Each number is 500 + 40 x the weight over its row's rms, rounded and kept within 0 to 999. Layers, rows and columns count from 0. Numbers have three digits each. The size before them is the row's rms in percent of the matrix's.

# layer 8 MLP down (transposed), 704x256, rms 0.0901, rows 586-657, columns 192-255
101:495503551503492469496485518521411506462482517540472522526551434475404490491506500516552470446553539552499543471429562475436551467559567559516435448492511489512534512561420465465501538525435539
101:531582522506492492503444543566545452433473475529514470492488508473503515449459453496515457461499463451509560437535447448514420527425448516516532586413500526508477442494597527549458557571528447
095:535482447460464507497459453478527436479582610485504470520442505501576527516497520542457440519502473479485468489462460430493540524556459489468482511512510528478394478521485464515538426510519559
097:503505390501442477476453513496513468516504543516447535583515446478460514519515524532455489477488532561520435518531355580512519529547529521461472520523504482493504501524556535495525543503466483
102:471512523477488465589510498548577483487504407482415517459472492502508490503497498544500464457469528458468451545516549528529515509458530496454570518548522421501480483494487516436489509548511517
102:497492506592498476457394478482477530494516484533494474500551542517495555495538565430469535511434510518526539477443528516553511558499564541501513435520499429460464437531538501457495522431513507
098:535470540517534547498471466478449516551578534553514484593514505505473469522501429547499509488511468494444466487479543557459501510478480497474469512443461504476544569460471482502510525486454578
101:507547479518500519556480493554536567505483487568524513460477531555520499570503523569464445573438493467555482482506468511485546498492472547505490502470512509522406507525460403453507541500485433
099:410504458516563477484448486524537486525554547476551500533482560524521478405488429454525474500523477545522581489484573509467548535575428477503468491519532491484501509508556446481525411536588455
110:454495545605531520582511504523485492496516522460451488554542469514559487437495472510512537556525459489484453472466502402506462567500462511498446508458618470545528532418456511497525471445478450
098:542513549434509512521495519429507483520486505522571492491502536447511472452476389442426506409472531528410507542521499562527596515449490497524489508481495524557590530487502514458497415487544516
097:529523456433550549573519578474556485485533508442541464472511561489502479513517510551495542559466539453491487479488566454447440490501474537492470464511481461529518509590503471489595520447523492
102:515410527544457549521516456455608546469478536576568497508540552557522536508475515481530501518499532510543472518522482502528514600588541598487480481463479494450522498559564471479424477528581525
098:499512472523495520510397505456459499512443501554440583413514533546547558521494492549470526455540496561564524602540479501453487495501423463544454514437439508468468473477468463500523564468513553
100:529452486541510431543508528436417446487506483447503485485542449495429563520493423522498536513539481525540481463463436479466494548451505495407554524539456483467532550513564502437531509515434428
102:488508522509468477456520532542560537624506478526478576456464536499564543473519541503455453503471523537494408500453513459494481460580497572541509517516525616554508513489450510498482484531537527
102:443568555472493427562580579506557535460497463533515492470509527536547451493506515524503550522468427559468513549505506548539470469420557498456518456488505440497485587526514460531499525532573488
098:500552504471521457512524450506511483516544515510540598526513489443473508606469540518490448516475521537508501540416501481501433541476522514493442471532608460491520527499507514535534455521531460
093:515463490493461529589535451546487506519484510483513493509523518515499488506507456505475458475513450491517510448479576482563563458448496488490533508531539505548552496537498453488485470513520545
099:506436507448472555426501507482526476519579513471502492559579511524511475538413596456510543559512527449610423531488539516478421464488563555438443527476531532511469500478448485539557470454497594
099:535409466540485503493437429499580498468543528505521451512551512443533493465464454550500549495478501468507528506517488521485550508488515469524545450479484531535483530432466481551445534482580523
103:536531437488521550470533449520574538624449532487544457463469452508498581516531540483503552472445435540457458453448419479540533488506413500520535558532489565566532488533524563423551452491572536
102:492527480624539525468572497430522455580525511507505518475549512448602523520501484522466490506510530643433496477487501462520512558502418554522437515529555474539537550485477481550514463450540486
100:563476453396483499569524488501554467450510555429500479425541455518494460495512531495500409519565444526511453512534495585537478515452465484476526509500473503517517496482549486468417520493473435
095:501509461508506410427555511494520500504529451504488446417507528523455491439579531562441523478530468513565419488469529503520484505506477534477553486504419506491459571444529447489539571544407538
107:522463491494451476516456472493559551518582519478444477479537546516497553436510516514495589545526528469553479486529546497501471445495520550528537508476473480527594549515501541451479489512496452
099:543493523513492539462487507427490522429477483506535573518502485448526519416488523497484468465516475476459456547449474495502566578538536541510452588425545559517497540445518466521509471493516560
095:499442507492496428541562535500500555485513515528550533443541479493571476495584481447447590441505521511555525542519466453437497505471481461459375475490486577532441448480417483486458428485480571
106:470504486487558462473465474566488461447496545457495486470475558544523514411537504510506381505491527564536456463509435542527535515513459480487507541523501549409517543554436527523531536462542464
103:555478571492475505417508515478511531494462479585478496567428441530481469519538478493586560539530493511580561550440484454509571515488545543491569494524473518465544427454580477507476559526570546
093:442506524539509496481501534553461516485477553500419486583486455500500474529437493502532512565435531529486535440488500514497477530551516418464484500501563492423494525474476475520543471434575438
100:474495487579566503499496511481493525450518519569442482513511509521559500467519479450470416507549473531479535456479529608459566440487512493470502527553526488479568464573481459557525528491485487
101:439512492511441433534545500531489433516430505545498537470496461484500519472523435519496518381492446500383559516511485530436571491489505459489462497478568489461446564485493508522384603489489503
104:543477453483535426588463424491491471468435476524529490533444527529505408519528518466471497484550523529436491499525539424510535525512444486526472457475480476497500442526490463481505507435516561
097:457477530457483487464471463574463510465589509476536538533568506516496416477512482441535473535523506485522512496449497555456435477451520580440529531541506530432504486540449534523514432562514424
097:482488427541469524503544503449471483524471545499470547484482390478483513527462428447442552470522584564475501478533545490455503442508523485571506530535517469481486526497579506517517476598500521
100:507485555517548502508468545585476524469528468486480516526467527531503487481518485494507455470503522558440596483474569506471417580560405650596461438494475508531499506578452519496540562490584561
101:484524498588511430536548517519514532473497481541540467428548523488480470508529487470452528509479520400445485525478507467515550479526445511482495595463532543463451584427444418444481508476536553
098:474490490462495530485536499513448476405395473476505508467441527394489541532530495573499506467547495580495514532530455521514563579552499520442500433515496551549502489529477480525554539502507476
108:386501471530429464476572505492484461463462529455433538480507520562470464582417524526464480460508483430391466502575523501500450535483491488486517513487487558488490483542561498506486534465514484
104:511542502490507464499508475465511487471517522504574545515545480503565588476472478532453549513487472473469446530448455464550509478453521465500512436509543432526538506475511497505513523495486508
097:487435498512483492532447480577503518543472478520416540526473472584500442494579550496542574481499555476495547427508477451505506571600430523541568508452522519515484493571453549534426480520435522
100:596504480495510524471477518478459487494440559537539478494558514527518500525416534585603477481497517462506476498483513484458496538515472476448493504392460513493460494489406456478521524479507477
103:510464501487441481532470514552477473496547477428515462520489528561477472446511511440421505540459439449444571460472473511471482453460507505493509615545461494460537489518472504492554463431528456
101:487512510584452417482463463556530533505573451544460461573541474552534469555440512484474477471497539484450512498491552495568556506530563503504470468465420476534449478500513526517504496428465457
092:524511480469484532556524495471504523537509453493516572474479553521497490402473468525507569459546475467545537494510436518489443511369483550533496465593460479441575477560425537427486506511562478
101:533478527468505575390497498491475533469423472463487564473439499520473380509541434556464487524504574478547553470446525451498489557503504451535471466474442474535510426524473447512482586451489444
098:518514514521442477520513537529487533442520554579489543499506457503485445527464447500546608478498449492466478495514489515603501532510519484507542478524482487510475503514515476524481478522413567
101:558501519504484522511501481542545549494471447526525529493488472457499495544476601547489444525509563535477466498514412492557526441501510489482531515451438553533512493487428541535458497474495502
102:547468470450532479549586469478397456478493495518494516488505543505518489508444490553430575427501475447437503482429560462511561492529450486444518504461532577492508481497473498469580500508464492
102:504430542572506471480509488561492503439539555534522525538421514536550503508540485487479506464452559533439421575474473468555398527402429510478462495489522462520537507471415478506494522471566517
098:538534440414506554618489427467465496481472472500472434531465488489466470439511532485503485493474498590486469467490476475500497465436553493492548476451533463580527467482474530512479541598543551
098:479495471505427503499479521481563564485543590493506506512500497559428459464546465486480516481511497490499477557508467474444485447396443536475571442519465524417546536502486476456529451501459521
099:537462456492508514456463533508543526512499485552525514509486479491488469493571589502454426493488522562525531541507529527491505469534560548477490541476478387587512519561500500392487492497497543
104:537521493548456452545412528451486514496506572458429432484542486548473527531503484483510455487572474482506485492447498458522526500521531516519517428475414530512534483512495463484600552536500455
096:562481500463458503533422562441591439518468493441572537558513479504454511504494477521429448575483471494505471538465467445526543476485501519547533602510489428478499500536519455488458540461571507
101:473461504546446499534535527520576489506484589500416558510430454502409462395609497467540496566552504445496473422518520442501568486485488596486506492534574513562463435508509523565502540496521521
101:509432518456414516529489516387525502453532548484434503549482583508454512479490550538565492505513553450571443531469519539513510573551483454544451548544576507522510531533511578545570515495449554
103:533518598519489511531523508532586486483403470476520445534473486414555520483522483413511533423524488520451534559498423491526488527531449487573486450536549470514553477475478495505527464493503494
100:479484470569441521481530503498477520538526474485557544538532509457476483503517494522524567461509500577544517461510517500550488524473536530494479497465499526497513421410495503533551434530440525
105:537535455411483448459444557517513513522547538490428562493548502536474547556563508479429444515493482456492553536488571506503486533503582493578445514499536514466548471512570546515464554509570504
101:570494483533504485503529491504485532484460493509518577520476518490528502471496456501505486526523658409500469488531504467449540455496482592579408500513493469487507568527514541592551545467486525
102:435548542471498457481506530498503500510576492480534501517548435459463503441517445510544492485474493480510475481472595539543484474505565504456514566545543546522590508418505467503552452437452401
102:536443525541492512498536476531486411520512490492500383514466453491550501517486508464440465522483574510488483455497497567474457607494536480515539526481425465546493505524405482513498570460513536
098:426524515559507468566383518572488532509505630505486522535538523517464468575553571531472516522505495477480508460508547547486468503487558496480471452522507582507550441517436513474467470506526508
099:492481531502471509445502515551498527397553446512522533575482524558502466507486499510486515520520547550485552437454515488510534518519477446510535559506488547480522529503513532436534528510575460
095:500528546517511482538449564444502502488545538443452536536522583469508533508456519451517502501494516538496410469487434527404549530502530442491557489509576529451438491495463458494429593491482522
104:594471508454534466488417452436467485416533526468562504490546572504528460482478488553467573545530457473591430445460518521544517487523566535524472500427511465507471536474490507483470516497431479
098:568488542545484503446483518395452494533507436526599518501513539465538543484449451538509505531552541585482520529516505532446472524481523523481515458542484447523483449496456470473500499460528514
101:570540527485528450529525544473447450491483505545457530563524468464562468463435475499544513502479511533515444438479421422505480484521534511489461510520571505548441490435512478537456493541431503
093:512464465483484545498395463495539480479417513484511515458519494485476394557518461441524459492461506481553466530517474534536458533567553453491526453525469501514484536518509519463510509493526468
102:539458422504485461539539500558486448537488484509614450512553410346517512496467541497496492475465512538505427513529398530417514470526439486503423449526563528472570552522456510519515516459498486
# layer 8 MLP gate, 704x256, rms 0.0933, rows 587-657, columns 192-255
102:522470502521539506490491473531471542519551462476566441529467539576434560523474521543478559514517470536515505490467500505540465485458541497507493459530517557587468493538504467466506452515537497
091:538518506393504432442505509515441546486502444498433478478491539497510472449509542488537527510558495503568453443505450572448468454549472527456445461523557540504526416471489589469435569462458551
097:539502514447476490523489503514457515535454507433464504474510548586480438464483544545517520483488440509487477526481496551520585521562539499418601576512507495513510435522475505456468482468484511
100:497526407548550539497432507452506504478530509542506461534516543499483438462543525539515461464443490487486519456500503484513496501482488489494515451569516559503459505544435446486474475485459470
106:520570447469525535502550483487546506426531486456551501473511528505529496509490452480496517523461545530534452529473485512537489531454545543560455499484451458502487482457510556455585523518469508
097:550508472579407572501455532486477485538506495518429510425483441571507594494548456502488407495443441528529555536484435466539515541485482441517551532452479499458496477511475509414582460548485492
102:538470498502580460542483537491519428407506537414527427526467489443559492490518562469554544499574445515488488499454535445447486526491536450479480420521486538563583503472521519503566529485591489
098:444562504528553550519505461493532483448477529445423482466518511495525485508575526584474546428544509493430545546433576546487437463507495534447521566496492459474541536481478464492450555452529497
105:516584501438552493562611488426492562569509509449463508528512455508425487551605540478452496522528495491466459491473461460550451548473507552498517519544502509555492462492442542506437528517498576
102:555492495436599420516479485499512477472486506502498510455532414479487479492467554475511484548585494472491539456495549541496506509453590475383507567529533557525507485488531490556503440490552541
092:519463466443534512499496488539597518452475537558542503522504459531507458471492527512507437559501502544495417511522533485513473478510476517510525508559532451508426467489436442510526516553486540
102:474506484499487427516520431520478496527526538543522497471503469467497436564490502416527498465523490450510476525581514473526470482511526511493579572536557464507440464509513495494520508485446448
102:537564448494470472556506449526493531468491548527396454430531539497456542529500562559449438571560510514528527434458458498465468518480506567544406462517479497515471507510494537566464453461537488
102:533474391477453560487477469452445499552514465465511489457474553544491536460426541477490475532506405544488517492477448464530525478478534416445564516481499441486535480482527488488466480502499512
104:521516522563441540581484430435470475441534515501470507406498433477504477486438539481562514497473451449555501484561500474565550562536449522504547509486451531510486516554470579566548517474527433
095:473520481499517470508521395472532485452513459446539483483531519509510510469466568579548508561537448503571456527554531529518465507524552442508519526489469486494489504524506468537502487566442483
092:537482449534458490499445490491512583476504473382542469459475543469573502567506580497467524464519500503505415511460526448477501572478571546423565467545472433481577547441506504537483497519508544
087:513553515476541432526495567483498480470542426464546504501467497487533549526467474493486530450474493501478531561494452436582428477455508503458565538526524416525538460447442526476459538432544549
098:451435482551439545478456435505524539472526503502522405487447503509441519518428523545570530550536481521521539491514510502478474469478563497499463483442440507469584537414496488498550492523489504
104:549541511508506512451500471480485499528509476465556494498485565562573518463556507583486491423442483473450506429562471521428555524529503514516556473449478496496482504567526586523522475515441489
105:542472415505488521449488478461443588566533485499495485478468519532495474457500565536455417490478423474481489554406446459539523470539499545524544505468450536444523474451514453492419508461519495
102:508469480553472514525486528501465540461564509432414548573499476455517501478492566522508576493467463467489519521497470539538562467471514566543472480503455551489491495476445510478510470443485451
100:442534469546519537473496462436478554507497499482445524450483497549462430491461490545554509425498481505503524477493545477499518460547524533500494505609453538475586524472418477440483421500508508
093:502521452534439458460521447516498549488514449437453517441506456566498448427506582493509472493488507546466494460496440570517528518473525485457508507547485509477503495455445602465530473557515501
107:516473481502481504525518537516507555490476517432501483475482460393579475432514515482454441472567481549488440472468526509458517504518476460464464488484437498573503503477477434568462555509491499
098:519508528469496529435424469425495490464585524528427558535521528540503529578511492507599493526646465563524521540501505507538447499567474514509543522494459535541560546527464489474476531487534528
092:525488458438529490483438485467583484537522556490462464422456412540449517473561495469449500510448511501463384528529475538513515507538519449515552453551458496495450520564487473467516508519520443
110:434451431494530544473470476484439445525456506506440531450461465463531492552467559459403526415563474433526559525473499451499490556458559507412525537453499488565577524451498446516507489511511521
104:524472498559587516569508510514560514503561517517466515482473522522453478489550468478539540472509508531426526447470590398445446587518436511454463466504460486453480489558416523481535525587506559
087:452490454568468552473537586541510534502556528548512480541452545505468519484575533485547416477572483484474502490507522506531535559548485505492483478482493496510530563468487494504419456506525509
095:500528481507581511465466462494530526490478523471444518506517504488493484481504527542491514497498559424578488473545542503555514532542463487520518559559517504451476472443501477489557525581538496
095:463546531577508481483588561448498558543579570498498527471462481515577423426527459445554461457548450484500481563450418521478472461432521555442460458463495487538551468522497521516481500453561560
109:496510405460466514427520462464553464529517498454399516464544586437520449566533528503517520517504528502538526481492531454452533534515496497426557506509506474492433462476487527558482443471563505
098:460485488460431417500493438550533506462509483408507515470474453487440516504447469598531421586485504487535529573549492459438487499501542517503434468517515484503478492526466400465519478487477513
091:462459505487429494510538541490525506474526501517533415442490475531497547466493564493492485447452442453501484493482425461537502503433476510407486398449558535567555482565458498512532484489548564
096:452514500486470526511462441474555582526437416511481543461552447515531504498557453494531473534562518490581405460553499495598520537406541596494590469490457542478523502490505478522490477546586465
103:490516447456535472459517539489528546472503484574490561571515485562531454449491519476500531461513534439519445522488513495505482523532554452519525431512505503521491513487547510416440443484493475
101:528466500554528471475498529460542538498529492535459475494481494515461438488413499535523524496556451514450516549499526509510492526497496488495513516520531550489459505464535538458470512459484561
109:571546443516438460418532497428545567499594453518470520521521571448485474470502489580475510558515472531520477515593492505493465508508521476485543568450564479494488473525507496519456488383505490
107:486500483536497470498529476530514555478517489498444546505456543510436494394451487553462471469522509509557453532568534579539558466430532497530590490497475534548438489552374503454398496476497497
097:418510476444535449518519500429533476424510483576477482526492472465468468556507521490511471520496453529455503537498452528539507446497564448554498526561509529524454482490410426446523500513556532
098:436471452518495488526537475480493512506427496492515473486517416554482493498554487507515495450482455520433485533477566486505517488528420505559452472584513486444538510525502496498540470529493568
105:459567459516528545481431451465520554475544510448512520494483483501507448461481489460478514484511518452462442500547488504551526519379519533516508481528488496543517520532596484540501604423549508
105:480543439450512484438442489540475518573508495422544492520468545433460466433532540554445454604501496494513535478454543523536568489556521480515472503533469519613455433514408409440555489527549506
088:487567552455484520488413536513509539550499448514448456510560503480496570485455522476495516449515465467467452499454503560496485458520501432503483540462528568531539489458568558518525529490524515
103:430460440494488467442509553504468505513526499585480490540548417498464549534499568521533506522514472497524442462472501547440501439518543521523554539514511500482484481503518492441448484493503473
096:487472477529554498499425428520557518484447460538501506514498546495487488532481557477553433507503552514549523497517524462570477460424443578509492461478510591477461438524493424441426426495504476
099:488455479512504526499477481428473552580439489475479504440520449525448532443540531496507447504454466502562490442534474497446536487559483458480527547472447494549562545554408511531505502532512472
102:541514520546527601484477499468530532519494556490489587441481557514493562559481509539494578544560429468505460472494529515527452523552522493502567484549530500546457528440474426476488482486511554
102:450454472538525498535508502526559479452539517524468480547488574473451452484517580498476479532522486520536449483508456496454541560552529488474482486507462470498528468524493511501526557577455576
103:514498451490425524540487449500456492483511467464515434507501466462481479458485524512459429445463462540465469490459508528459434500443498478424525488543598601534508470499474555509433547505549580
095:476443506489457449480522449480529502471492510446561435512449517482453448510474462473537542517557482518496469506542479517496555485418525473512509357592459460480499497542521459507509532483495516
104:527529371496558486532474452470525515490567538521451425475497539491474516497534514447544537547487499483512476491465545509488506519478528517370553449544498569490524512520523438534492463522575471
105:528440435516561476419524498491413490444501457436529549548525459512590425424474511502534492530571448452501457504500505514504510515478470432484554488481445548559504516517470520533462519541543561
093:510533566502508553562464567491539476460453514517513516523464414464549503521497509473442504501489535551541453499557425449524553548495501526467411584579537456537473489569551510442515499518525508
104:525465538508568500516549492480485505458539567526485455498538515437434497502515478482535527415495407568454473505528508522511474520467502493513508514576510497560524472563499482474504525473530484
104:483476521500483454449492459500526460438446536465527451547467428586469519534442552546515514509532530491533483568476519533457468470506526503507515479509529459482467528592531543375574566457473464
106:536510563503433446493492434518480575537393491482471421531463541536419424483526535483517508507506437514517514515457489552550542505467521459498448366431476475496475467547473503512484500484514517
099:497482463539468568540487531493522488568623490507563505534487449470484498436462434484549475540508486471475509525480491482502424556452483460512500521521524540535495503581451514454449469422529512
104:464469470481552516506546563494533499498522515479521494495480496492522516500505560512512425552497511471500476507494489513481436514440477471519550562521498525558452477561479525408451468535497497
098:544532481545532440579572466454500514523488534457569511494453504497490438490443482516493489459473537389548490539477513458420497489484567500477460437478536518577476500523473531486543475418497543
102:555450426497474468568444525522456476491501525460521504465457576514507488571485494480479467505458450467506555487486558452480536525490514445475533471459456571545487481504593463468448487491550532
100:428450547464533511512501475497438459419498511475497516484445442484421497492573492463553534552427530514507526505529457477480546563501446438517567440479490518539490529555452568489483475576403505
100:490476440555468460450478519484485486478525511522510516560527512532491559491472548488479455509540482425547473517470529506532443507469566476511522503579557506504479510495454451529525552526477499
100:489526478551582490486534497459455555501448511480387503443470566461491513439506480488467518615465500528477520480442581474497564500513575442436548479544488517423521531494471478516568480486496502
092:541583557492487558564538513482560470522504520512591486525561536537569468501523466503501541416524539494579434555536477564448478558509480521459452406523520495510543457496451476560494553447485535
108:525533526487503464505437468465442488483535501531518475438503487430422538520540553494548456545517574460550473432494472517528502590446571503498500451541513503557462488551521444431487524508494474
093:500484447508475507500534470504542547535487536565407463535385541454508491532600493495411543540511489494454470532472543505602510525532560494586552518543530490487481502575468406461553544483422473
103:487514422523537492416477476445554556439481554489504495538571479608534558506457617487581510462522471517525417435485447447432508475510503449461433522516503422471524512473498482496541500513458553
091:443379495530445516511500482440543487527511412476500540495455491535451527498459518529500426531518415520486522482474560458515497473474521471549536503477481552466482527541509538514486439557449486
101:478503466554494458539519472513480591455547489555436492469478533539473438509461483516518451541546554468495479522565513531554564503491514537486608487550574560547481491517532565507431487502526503
# layer 8 MLP up, 704x256, rms 0.0937, rows 587-657, columns 192-255
099:450486450528562537443490490480459522471491491497456436500430507518486424587529519494503508450469504503519479490521536535453491540468509411462473611549495436444506489492500480485484532504577470
091:473496515561510589520473497501540483510489544480537510533518444510468536555494445509503459510455478464499516565469596477548551515428512439524495524547485479490529555549508448527645417558536429
097:467474437520479449496433447536579564478544467467488524502498461583505546480558575525531519514545479424507494435488496460472454516508569483492531447459464494536500505501554447505491515494495441
101:489443497512454458509491548552494378444558466502480551457453514538559471531515557532471540490484515502458478522476518533500557472526496498440468503499440488549580479454498457411487456475502471
105:433489467515447417387431572506450509485473498518542446515562461500483538513529441495595529460440487482485459605479484460526582512517458570452515527481456545427542424511481529506448526467525538
096:512484486498447514470481490407524529557548468477458561483525449535534475447527513464562507508476450440508546557481413514527439473517534467539521552501475484606515479529444505538502515520528505
101:500542505459459520478493451536423567595520485571462549514519516528468463501462481520475429468521563491482544516480455439537519530592532499458484536527533493428428514510458463503423408504414504
099:524471505528518527557539556495488511470559500488485485533494525448530550470581561421474529508477492486482485466470511542409495439392493567488408464547506558479542502492419434520549513521489427
109:489516493464497557460544579455466501579499503452454506456487474465410579443504490531512431570524445453522509432505433482500504437507581478470556473462443535500473466536446556531498546491500501
101:463486527481504527462486517472452476460528521477512475490500476479502380504447520508472463443583541510507492489514463627496504480443505567476460461498477545492522431519496472443484464503476600
095:452535510561547485563436498508531515580438518483524567455478501517493473508422458479530564481527469508452547499477585559496558501522458509538526499503404438482495487478472526496467506516494484
100:514474510502561559426520549557550569488495509491488600495554461552475481473465519550485481586525515456510495531496495568450462505515463472492465532440518475504559510532432477411546557527525522
100:544497478424455491513524502490502511454451486420494510480510548562476553554492540491471482576529569526544510485455507549495511520530496453531476548486516435611458432541486513454486430539540512
100:420451530514448510528415513496475415521528546494507462488464557563492544512458480470530464572499583517529550478515507541456510510447512454534433532527494489480537529516561396495486483499546499
102:477500413515509522430551531514486383526528536489462527517533530524517510501532514481491568540531494462407555533459541530453483480542505485496452588476522450536498511479522433526477480540484500
096:464466497535613461420534409457570504471461459454560484517516539493564511484469568548518508584498467478554452546499506528482469507526546458488474529420510506498479493515559471516482585550493463
096:513461508526489541477430412441520494434495414467475511446494469575431480520464560442490428522499489515479493555514565440527458486537539494463531421495485540493565480522553545519588519507504497
090:500508554509486494468482457506520467468534545493488531456545469522480417506527509488502526472574495531557469485482527466536587500541517511495440507502505543490498467522543541501539470522485481
099:538511490437554552577558471516499548490480523474421547426485499502555494467504524502463508425533443535462538478495520475542536512540564504497475516463534501421483475507609532569508455461521497
100:449511540468469475537395523486482471464529539482522512490466509527490447503459481448502512551488551528600483450426444506498475473444470418568447429526462478543518602487581577498558476498524567
103:549497443517556411451529494482555537484509507541537508475471507529533522489515547419500535530417508480490540511484500457527481454540492533424583451411450526564570506478496493503511534494452514
101:441451522466540479464567509422581558577434473465449460488426535507508466503501485482502529544471502531484559523464534532526480500553490502485506532417578521476585568541520537573525493503534497
100:563486521536543471575477533524518520545476551504506539517581398465501490525529439443496427477544516526482538509526534516557549497523436533508488524419478484464495487480526465505537534495528453
094:545457546439517491501451527519520439507480543487584458538518501429535517538461441437514500534553500486495516467540489404490581487544484477439494456417478488517467550486538429475496565458448521
105:513549550517509556519559493553578430488467523494501480478561486479492463511429466560546520457461503489506538532505499452521486481494550495439527524455563460434523508559509466398612503577538455
099:433557542494497515547514478549500454495490488513493465487498520454502484492461495444478503538472503486546562466459433541501451517491471528524461508426520566555420509559466461541567469484535416
096:513472573502505455486411469468525443448480484502472494553547510445380515545492485474562465469528506468474544528538553594542480507527626495504500564540494548465442551540529479485524560515572496
106:500500560472404487440482491538521502474452488495515504479515492470531571506499520545497437479500409531466475483606526494496573495550502501562551494494461479571446502539531479569516551477474462
103:468521546496472541490532437526451478482546543446474459469452515559424520557458525464500495493531549477564433626537449495517500501531530516520526508491488596549484520554467559470521458487506509
092:511511491531436505523534531481547500445527470464578534542572506534506523541527562530557338445539472516437484547502555526451491456448503514535489557551464510543522453470484487456457486531527625
096:550497508485451486526521502521570478499524564433519552522488465454428431515502542572498523512496565475602423483520474446540487510529500476457502411490473599511498425515480529492556480474508491
098:447502514580458505513560505478472512531513499469512522474533432467568465414494447500493462451594424484498525493467449474451476507467557509484563528476505492513519472496437456489514520468491541
105:441497560490490481478441524525549506495524510548531508529445498553467542492574528505503567536466495538461436481548509465489498517549551500518511484572462494460455541584427429527570496479550541
096:532519498532566468515487578507459527489471540564500460546512537519525483485549533404462574479562507534495491419496530519542548483455433471509526471489504508525483504450547560553450441508538477
088:472483500458396475522510536464502493512476526503515453474507502539469573439504521461500457460456459460519511503458416473517498492447502535387503447448529504556529532571508468543489479466555473
100:435523509515547526549578535442465474479535502470569510509497473475487439471510554520496455465452416509491508530500519464521586483486492520500504451458458499534469498531482586456560518515402536
104:488515581508559542506511490549489495487517458462541527457440570470508521483506506561553527474524489506495538637514534467484523465482470483519523564504430528532573486559487482529542489493495497
099:553496479428495527491523460523495567559544550488521467608475564501578459485531427466573513478527502456516502468558546517459479544515474520535485477454481465446527477444457469546421464488493531
107:529534524515505486536527580496462565481504478485456530493545504517509500452515486508469527496494469488519417476491481537457506452500580526465431531524457497512433442443432536540479490344584492
108:426457494463511422506513519546538404504509536460584558468510494478496480409519527527546528497513492484514472502460477525484490473498506475501496426555483524475460504472554480453444494494507487
098:529498500552522537495506536538501559508523457496454513441524496509495454483511578551425470534452531509502468402497547482486577523473486529498443504533518482505524527534555559515517524498484494
098:464533550468537471467525533498499536500511587561510554464535491495528483429462567560528486561570517441562524436480516494453492460513544515478520485459506575456468492450455551494480508482470540
103:494458528462521419462487482466475581454566531442512545450493525488508461527504576551569519499472442452472482453487573523480564463494468508546516526540514510478573539521495505489491453422583484
101:519444489467475482454481530507521542458517466484471411513484443412505481493495490471502391557486499441488491552443512504534552470432513617501451501513489480525430477493474469496433552494495507
089:582498520441537522557536531524554492486522476521504466548491547498511534560448454468440508543429491482507524550499438546506528534502553482482449482494548524426539479535459544519530469553461443
102:537467525458524579458514500563481516501460541516537494509494481498477452496454428537521550459512424510499459483532508440427513486417468541508474490493473457467532466519451515494487418519503534
098:528515467508503467458487516466502530458483483490526465441496501426468536479443553431424582562428517488599447512543503515460579525492528465525483513487476453477508507514521544519408548536488491
100:545496504506534494484550494567557554515531467591545503502523495501534513428525447566487539481505419511497515496474520514503561521504445478431472540497543455439521491471470504506511547484491517
103:499545512567572520434467471438547541493562517479464516539506561487507460579506440524472497592621453525470514459464581578502490463488488565506543530591517493492470497468487506479454519513506458
103:474497508515564461552544457495533445449494516507499477473500494452490468496495478494456448513462476514555413496526454472420504520535514469434534409490452520498494412546458501542544545580521522
103:529513511503532517555573445497466549521504404454502487506533531522523555508504499508573465506484532470522506540515433476493510516489474592415566448536518447569454487443522548547451558501486580
096:565532554493516492530555498566478587509541497532555590440483467485530504405506432470521503463570521464515441516521466460570489584460476507571546445471451532528476560482547523536526462504493461
104:508455525469493454495565508551484495498421546444492558463490506502528508448523435536580537400493581460577449475487480550491521538528429523527444516532524492487513489432458534477546494549490470
105:460496431442513524527518509484525517538495498544463454424488557464492486507527564460535493413462535477488595515517521432549483481505539525526414487540555505466489494518563501506432430495490494
095:547564490542539496460544518495491546488483518477444540480486518509534477433408499495548563517516486466505500501394500490493474451493450535492417443491574535524471459455495455477485530406519474
103:504502468535514535507527488479504476469465535425471504450537519549569607508563499518435529516627546447493489517472506454516446518504480589493517565486506478484550532527557507471529496511457434
103:501554455457527427505545546491479484492507506446525425571531495463465462494499479473508519542429474425477403518537466437454489577512502541505495480389578524519461492479476550519470505523541496
105:499536521511470450473501485501490553508356431406445428539500532448399486479540520455514414480496463513506536573457516507519550459421561513475524420463533470482524452525459521500522523462562526
098:547484536471523577495447357492498442468487515432528461500495475538479527499489546561437488536549551470427560523524567542529497450507536523547538512510535495508463455492437393555533437463507436
104:481492506523452478502500468517511492517458486538516531508545512516508455503497450490534550400489474555445490439570488471477510527561542541515489480505475508444510510450488511548512525500538495
101:452490495544485436503525458467469468381370498517466501498491515436445472484484510491385418481519496489509522524500468500482521532537530479528563502475505485503406496525506504482551550495466505
102:481497499439546491499614493518545548541511533509528523429444463476534479418491479517489501418497415484492466492496560465510519474472421518531477511495475538539535473485472502507530477515506520
102:547462430445492582476518471511492443507536487477527458515506482515497581555419499561450499503469552504504475559503498405547466494428541472545480533461511499479551403450537634395481443489480519
101:518475562430513497526536490551473494512474474451515489508479469521514443422492463594490521497502494523480531465513426499481499456508497507494490479388407475488498504530536575519554512516574466
101:502490447461517476513511540462555450503510496542498545439497469430508548431540543500511502533498502541534463568395511479415432487416515516535504472576506520514483542564479517492558530557522507
092:463473469481600474420516503495429543483500485551456506526534521486514556413476454550463570418457528460508558432539531526491505448561440561546504561442553503522546462496465524488457590474601549
103:459480584568535466496463445497482501432482544444456496445458570520492429499545516510446565460462526479503483496430552482524534472539488465539475498460517497498564556448514436526508575429516510
096:496511535464421490500477445532483515499501496425496450522516535516461538545506489490477513521436485488539460543543494460532460562466500525506480466539474505468440499504511542504561455507487495
100:441489541594517470494457490526402469465516538513482529544519494537502518512519417514556533484469526445523533513510486509486475513516528515445467542478486501479563553496485495542487463515516497
095:547508504535506467505550512498428505437517489434502509491435549496545484406519535572495488485464553464452529433479475504530528521458473467487492451472501505406427538471496531494522475476521511
101:481478521532530535483484495449510469532487486575497486406413503507484535469486490448549517510491522480519510519488485535441476547517516599568567510436510522475489570550524490430481514511427512